config.yaml
num_key_value_heads: 2
hidden_act: "swiglu"
norm: "rmsnorm"
rope_theta: 10000.0
init: "trunc"
init_std_qkv: 0.0576
init_std_o: 0.0144
optimizer: "soap_variant"
schedule: "wsd"
decay_fraction: 0.56
train_tokens: 87130000
dataset: "wikipedia_en"
Each number is 500 + 25 x the weight over its row's rms, rounded and kept within 0 to 999. Layers, rows and columns count from 0. Numbers have three digits each. The size before them is the row's rms in percent of the matrix's.

# layer 2 attention query, 128x128, rms 0.0961, rows 0-99, columns 0-63
093:467479511481474479510502478442476495489547491478504507550488495505438496508515498476468472519482504514481504519521487518461529467511457536526488504494538473462525500448498474490532516533511441
082:533486506487494519472455546484510461505502501478502531522467500493481467505504547505494453509511563488462559524498505519507500455495497511478505477507454467503520495474481502554481462525487497
058:546456471519466522516507480479500489482526482489527503493499527477474523484511514505516466520530481470455499489491522519466498481529487488553556525500508520529540501487474501526521530499502453
073:489508502474473500471508523495465526498522458489517496523489463441510472485488485448439515450510498521522551521502519512483549485484489494514477461454536500503513489465507504519478512498516468
089:454471475515476511471491467467441532450524474524528491507497462527512523488540518495520499523495504532545470512510485491519498451501509486524472523528484484544500481468501477502521482535519518
081:531529498511480531518518486461489517475502490522538531540500523485484486490485471444476514503490518549483521480552538475493551511491470477523546482480532490516503483489468475523502495503479499
108:499496488482473519500523469478505492484519471477521529492462541512484482518481508494507473493501475522487486461503521491492543458478530491464501491457491506508513531483494437497466512460510477
095:521490511534533488492543474506526472501480503523476482456454501487481508479483474485495520541514485483479459480502516464496531462495520474446473462471512511474504508534524532494516465490472515
080:510473512508464531475500449497501502488544503509559525504512504466494516496527471539507467498508519498518532444540458490495495497513533505482495494506547492560504511437551496514532485514477519
084:479494470474481487506465558501478505471483514481520470521460461534491516524505491502515522464492529538467513529502514507448489492446517461482493491479497495477427485474526583476508529516493522
082:508459469504493525517490498502498479520488481483486499531566446463477492522466511443526516479482489452513523501495513518459455538513464465523482473514489471512509484513459505483530482515519509
089:497535490467487514485489488500504450464499501494497494478508521480484506460529479527520466509507508451510457483513501505457457513505535474484522488458504477463428582446499511492491497496521503
080:467496480514529464542471496527523531520512511519485467515548519478546508503456539497506503517516504541511475490451469538468486533503482469451514494498469522546494510537569551467531485471508468
091:487508503502484508563543480481532530463490502452524491501479515477500520499486490463500484487542460541520470509510481565507494523498502512470488523505499489526523502433514522475520562493501511
086:511485496490466503539478495498460507472532469531485545537498525487495490508513503496474458446476519514479508544499505531463537503525486486521464517501535498528548479535495498485511530523500439
077:498492506504502492509465506508489540494506452494497487451517501465531506467497511540469519502538488548490504517451491484504478528492474516510485475485474504522512462550511461492508517515523513
096:515504479502528492483528517499536494520453532485522522492484496549480502509503453512496525544519495501529433439478494531492492535504481514469499505489484525459474544494503487511493486499504570
085:492490478514481499463491489485494456509479503480497516540481485537500523521528489481529514479551512491505508503503520475435488498467516490497498459544512533482509521511506454501518507486447489
077:457458495510500512511487517492478544493492530476518474521494479517522513478506503516502489511465467496450561507505458496520476470502508500544456506542482491515531500489478500502520471493532484
082:520529497474531566511501519520505507513512505505526535481485525536505505496499501498451518493480479485480494482514518541494495521518562493440542510508496493485515524512506484531468504437488470
079:500479501510473471522506487489495531531501549522479497468498476477527471477474507498488529526512572486491497498506522478515507495471492516515552477512503534531460519510481523482485501472441486
082:495509470507471507489520522504503493541511507505462527523497487496477476471517511536515493500438480459484482469497481528491509446505493473466502501499517460493470527540487501511502478474520490
089:511536498531514484480486556518509513479516468516513480534493507509460515539496538488461455492461541488484535475469463467554506536520493481480500538519497487538527485500494504502490530481507507
084:537557542454531520474521504497533510495465476476492443524517479547460465468500476518486495490493510469539476491529513512474485505502521493468534502487476515497523505456513508475477450510477474
101:526523475477468520496510495514482533483492493498537466531439474488521495497467483503489523501525524505491531517516495508463444521507485468525474521485498461498474480530497486430495533535507492
090:562502470507490525513488535511504543528522477521465490498522516494489525499488510470516466477490520475488523471499527467533462536522522465478469508546498489531502477459545503514481538483491480
090:503513494495502551475497482507560518457493533465491476485477449552476428457525477480502484508501507477507449455508543521539534495491505514505526479524538520489493524484491508499470495513464537
089:478509478494495503472445517537494551524522513518504481519504502467500499510475536519496495500532540537511500524499489487496470528520492502482518528499513436504502496510509476520495437554493475
082:444451500514509501486498462499466544501491515469503466520466489445504554464493495470512517534519508532511533452470474507531491478485494494496526528491505506529527487483539496507515522521491491
088:479509511502534471557448538544553505507507499493522499498486501509475493519509488485529529524495476533458485518488514524454465521547479525547493516504479491481476467503512509533477500476484488
097:435515544467527521506457507477413479497475519525512466524521521506496501516503524451527483523485495491484478506491523481524503511492484504546523519507494505512504470522515486468517539561520503
079:483495494528499479515472450508455479477495483536532466502498497528515509488492516472503472518502539535514423524538478476504494486483500518495542489518478484489461445491526510452490483509460528
096:505554500484518473506454473500512530501511510487492520492530507547536507474486480511469494493531481520508511502519467527451484470484501525513515489526509434549524482509481499505479494483562471
104:483500522547501537508516541473526520528506492507498513486471511518503551500497548514511460525525529459477531456474479469508472509456455496480488518486492486492502516487501488536478519468492524
126:498466497414497499445494505506476479518492499527540492482505483468507500483506525476532504480493465502542474487514541490505499499524522479451477496477461500498544497510566525485542504528507470
108:501483453498458476486503496490521487467549479489457510517494487520493472494487479454492514466481468516496560515470527542484490455538516504537501472516525492542523458495522508480523479496477501
119:505459512471509462536513536536513497491492496459517485467489491469490474461463450512514474460523505527505503515498528537456516514474499541543517506518478463551471478524466490474492487551507523
100:496481496507446458505491496493512517494521517486497469510501484510462473499562483441525489479497520489541499516532524516511514491525520527524557481522509486542478464469467474454504478485500492
115:511516488522487506496495483504497486510527485502512552502509509506510474482428450518502526492505454564494505561504472492500510487485500465540496488503490460531505498538487491497489495493490503
125:510472499513500498524502489475496481519511488502444505508487534510521530519507536525448498524554482495507456450492481441482445468499508524511509535537536475434480492522510493496509481514529513
125:445523528488486501483517526534516501544526508473517498510533485517525485487494503457495546501485511513513471481484493524496550517488539501525497510508463466510496469542527516516480536502533488
127:516530551492493471585483525499510502469459522527503502522496488496513499515510493489498488477524500504522534492465511518513492509463508445477457536533502512544444456511502524480540486525502520
123:486481521579487505482492479463495454461539488455526481465475518510508513465538521506485482467472471544507504493522506548507466504488476494471477491486454500520494473461472499500428514550533499
122:487518540462519505479502512508502518518442491481503518493466513539489525473509499447505465516501520465447528497483491477528497493509559487458460460478460473488480485459471499501524471512467500
124:505506460502481459498464459518485533469505508486514506527537487519514461475463474501511571508500485522543478515530496555489514482480512494481504481521522499507498488529517525492524472504460483
094:472508498504467461523505473518511530430496510488489514516567516430481467503514466485468506459507471505508515506528494542465482444503472498529496458510506460557483464497495500448512497495521510
088:534519495495494434505475478488524472495513501511518517518504511515487445509505460504475526425490486529528499551510516517483491504513513522493501547526516502543494460518462496483485505515516488
101:508491499505502542486509545507515504529519457557481454464520498510505520479496479480489490500494448518448457464446496431503509482498514469487493496481509521506503513493512503475544493510509495
109:518503492512522466482463514479515541528468506520484514506506480493503510460504485534526533519464540440497461501495500448482484533456462508500441465495503497483479512504493497501531453502476541
103:466548499500511529490474511521500518469512468515451503543546493506499525467503483482496530508491493506548503534480568499468455496492463474489498489504471545515453493497492535475508530509519521
111:501519493485520552469495475501479503535510530501550494523502479525507479523524556521559483513468474482521483496498425481531497526501502489487489462529497503462526496523490509511474462486498509
127:512462485534536502564561476507494478513507502480525504516499477497505537488523469548496520478504526525467524497499486483512489499451446470512505495514511521512491496532500519514483459498471512
124:535518513495477464557502504522486463490518524503539502500538502476491457496512510501531524547518459486527519518528496514517483533462569530511502473509510550517482506506531528485505485493501499
140:478495518502468574468489509549508497507500539563514493501470519525515498467573490527503460470507452421494559498499487503473491489523492504483471470514505490521505505518517477509515513469538506
117:566524495476505478473497489510527453487506462510470534508516498490481416508493507517481459505496455490501492508509496556470513518501456474517466504485502465471489514502553524505521486476499507
127:505471508494491473504513452482476545510501502507495486529472479442530498476497487503473549467486513476508425551516525488487507502508477510520496484495481490497494481476507490439479484487496522
114:502510487490501511506506527538474521472464499500489486503470459562506480481555474522476501488496489467500523519515481508501494528517530502498491496517483460484477493497514518471518436491509446
112:524532504493484512502529538528514535518534512543530527526505510508574486496464489459494467513470521516470489526526458443518517496444506477539499528483499526501491458529503488472490508477475488
122:462459524498488580487508537543497499496539524509475492469500470524502481510493476507486528509539510512516436475444469505472508548520500498519473466528500527496507477476502453500508489503502514
133:483481510505495466479472486485539475540465489474535490473480496493484479511459475524504496528550526494501473553487446492518484495477448504515507477493569509488462521523488533472501481511506521
115:512480545528495510500444520510501482509477526493469491509501543513511474506507437466545446477478493541493509506502483480511511477493524465486544500490505502515545503493489534484500479480495492
124:480491514454525481471469532507506534550494552483481498474512525518519475521481484588500478486439495474467453501494545513517503515544534507492511468504492473493510486493518488491479494493502521
121:500482466527472505571487511475444517469506530534535556486534528538495471549486528441497482476526453479491495504508534455511483482527493489503471502478512499532463507448504486509465515521487462
127:524481490503499500447512488530503474525511500500483485521504453519487489465497504480492505515519500517464483466492506549542496499503502465538505523495432522540513538472518480468506490490488453
080:496512498483512535452474532491500484541519511484509522515433512512490489516473550494521489545490558540501544507489531455475499550522511502494542490518520535473525470517511533494489510458488496
077:487493507554468553506509522485502475479477518508507469478457455545492479530479526505479502514512487491481452492540553537492504506478507522504505516537453489457522531514493549503508471490468462
082:492471499477478433541521498494488505501507454516470483515530493512515535520538453501501505496554437481535473507493497531523498486503508554440460543496488472513472529501507505513511522518505499
105:535509516500505466523541476502508540475533481466526563506489534476474472488536533508513501484494507506487487558507513524534541478512522519518521501510494533501463535479472461512461492522501457
101:513466518490460529601506469493493485455507507487497493498518487523505499507503479516498466499506498510551530512535549506535510492512481517532537513475493461515517486477518489511494528484497495
091:537511513465485531511496559556499498499474557489486489466492540527490512523504499499499514498496454523468484523508467495510522478494459495491570481507505509516470523506487491504485499484483527
090:503463488450504488472490450500533510491520508497517487506514532458503468483529479515472472490482506508459481515494556503510472563518493504461531495566477503489493518445479489475489489491498512
101:505477487501511488539477492513447507507477469455533509525544498445498506532464503524492467452516482499494571452463496469481512513528508476516513497521483504503466481487497473457494517521539491
091:511494490464503500532547503513520532502449529507512473478510506481533427504487508516506491457504507503502505522500505487494522556511480510514578497471525490486524487493488505437461499534507448
104:495479498533504510484499413493491502480463525499500463489496480533507530516526483517488481484453516516504449511512535448526521474446530518493513524501511524494523497525495470510487533475497503
101:535545513485542465481478513519581450557551488498491484536536500539483478477478541461511466497475487510521493497465484462501450502528468482498480495459479501520490486545504505493542521505489480
093:471523503533522551477502500482498493492490527496489421488508486497490513507485493473527538491478472563478532514509514462537491545533453487488504513498497510500532476534510514439501475492503483
057:497509516480485501513490509477498493453467503506491515520506533514494495480502520503464527504478511452495483529542521556493466530495461503508492541489466463512542547501486492513509515527521483
078:514481497513481515554529448493502532463497495499484488480512484486499499474489416505477502469532473489528476511498498555504467470473479516522501495488511497557508484492493489471520488493508518
101:482498499507514537473483517494492456499515526531496443462503511521502519497479522477509542502488503548495484496501474487513498482545531512491509475529498514475495500525545510501515534525504478
092:493478480503501510513511467483521490500500514493478482492450425539505495498498485513512526505478512507520451518510527513531513459528502514505488439487515520483474517495500472462480486510428476
090:497476471505515540527503528428470462485507498508499523495496504503490555497489507485492509468462482532545568495528497496498478488491494488518490478521517532483505514487520532494513561527513536
101:484499510464510536500534503479546506510515530496516476499525500530469519469470500535516442512513508491553540465521541495492496458475509518519490481460511515462496521480475504519501490524479513
113:481503486514508520445475527519487522518475498477502456539538480530514523476482525530492499501472488506480491512472501460467476503468494463572495483536481541478496497511487468464554472544478498
109:544445498476496484546506494493504523457506464502481497500500537509541492479493503511515507512540490471527513508494487495557512500556516493545490474502473527501529495485487524524503496533472503
094:501481462488522522483475504543522493499500521514428493479507507500495512504454513509460522467488503520535502529510502504491514489487514477447513505532559479454485512508478424476488476498489530
110:500528455498510548476497518500457473508540478508526552504492522535487496463524511503513488501473505507466563509503479479476481531505493458451494477485505511477515523585489510542514532482475488
104:534529511512480553473479505491487461531454506506492506499479468505506460511546518532527490424501545505480499511498502476473496515499528489490533509498472505503494484488473537485468518501465525
097:477450517515513426560520466496485517491506521477531497514535509546491508463479498519445468483483477519515517488507484526517537468494491494534518449548528519496525503488476493505501488534487499
096:506522504509485470556444463514497477472533470516513527482530498493467506440498500441510456489529513515522541511521505522481486504509519469530503456542502521526480493514490519497486465497486509
106:514505506482490528556524505462480511535522468484497583519498523512493464515502508467497468520529514465498498482451544489525512531509516546505542502490473529499469533479490532481487445495483509
101:524479503508453527529462472445478502496506474453507499490481443508510531482490489465489495481487518474473544527485527519470499544507535487502490490482510544510524518469538517459487476520505515
102:487497504461497504511497518479504498467525520529486476503531493507523510515500533534535483475528505505533534505501528526532460470514504486491480514540547570479494585515517490526477530533462527
105:536495496522524492472521496510521511480508514498485489483534525511503478531459533495471490563505480522479523512498490535516518491468522541477476510511505504475575500525501491518521534493542455
095:519529485506482514462501500490514499506501475478496514534495487506520489495489505457511517489479472468492483430483552509487526480512486464541445455464502486550485502505524490527465489512513476
090:505491528511517513505518490507515504471516511485486528517537509477480488491559470547550503497518473476502530533520493508436466492478488463491546494474486459480543489477502477511507478496509440
102:453468510492481481478513548515467526490492470527533501496517517506508502527517498484487422525499564500517496503537559510501505514514491552537470507511501495489486492519523469527507506480493485
128:482495520518527493483557521516491489478496520469448480481547489505508526487501509515572524568500493485474488503455520485504472488481537491507485504504453488517540481514514491519508473498458538
092:502521482498510523464441545511533486516542507513511486510439500498508446488500540518544514488491530515504505473511498474484528512507517527524538458479496446482505474551456537581519481475467501
083:520460468506474522544484512531530537481547468532527513522490487478501520510473483508497499463494526490506478469503499534484525468510511471497508485509489559510485485509510539541520489490557509
084:476484509477446484491506508526535521518520481504519530545515524500463467498534513513533498498503519485521534475485510564569516487458531516533529521511533568494474488495476519508464511498519488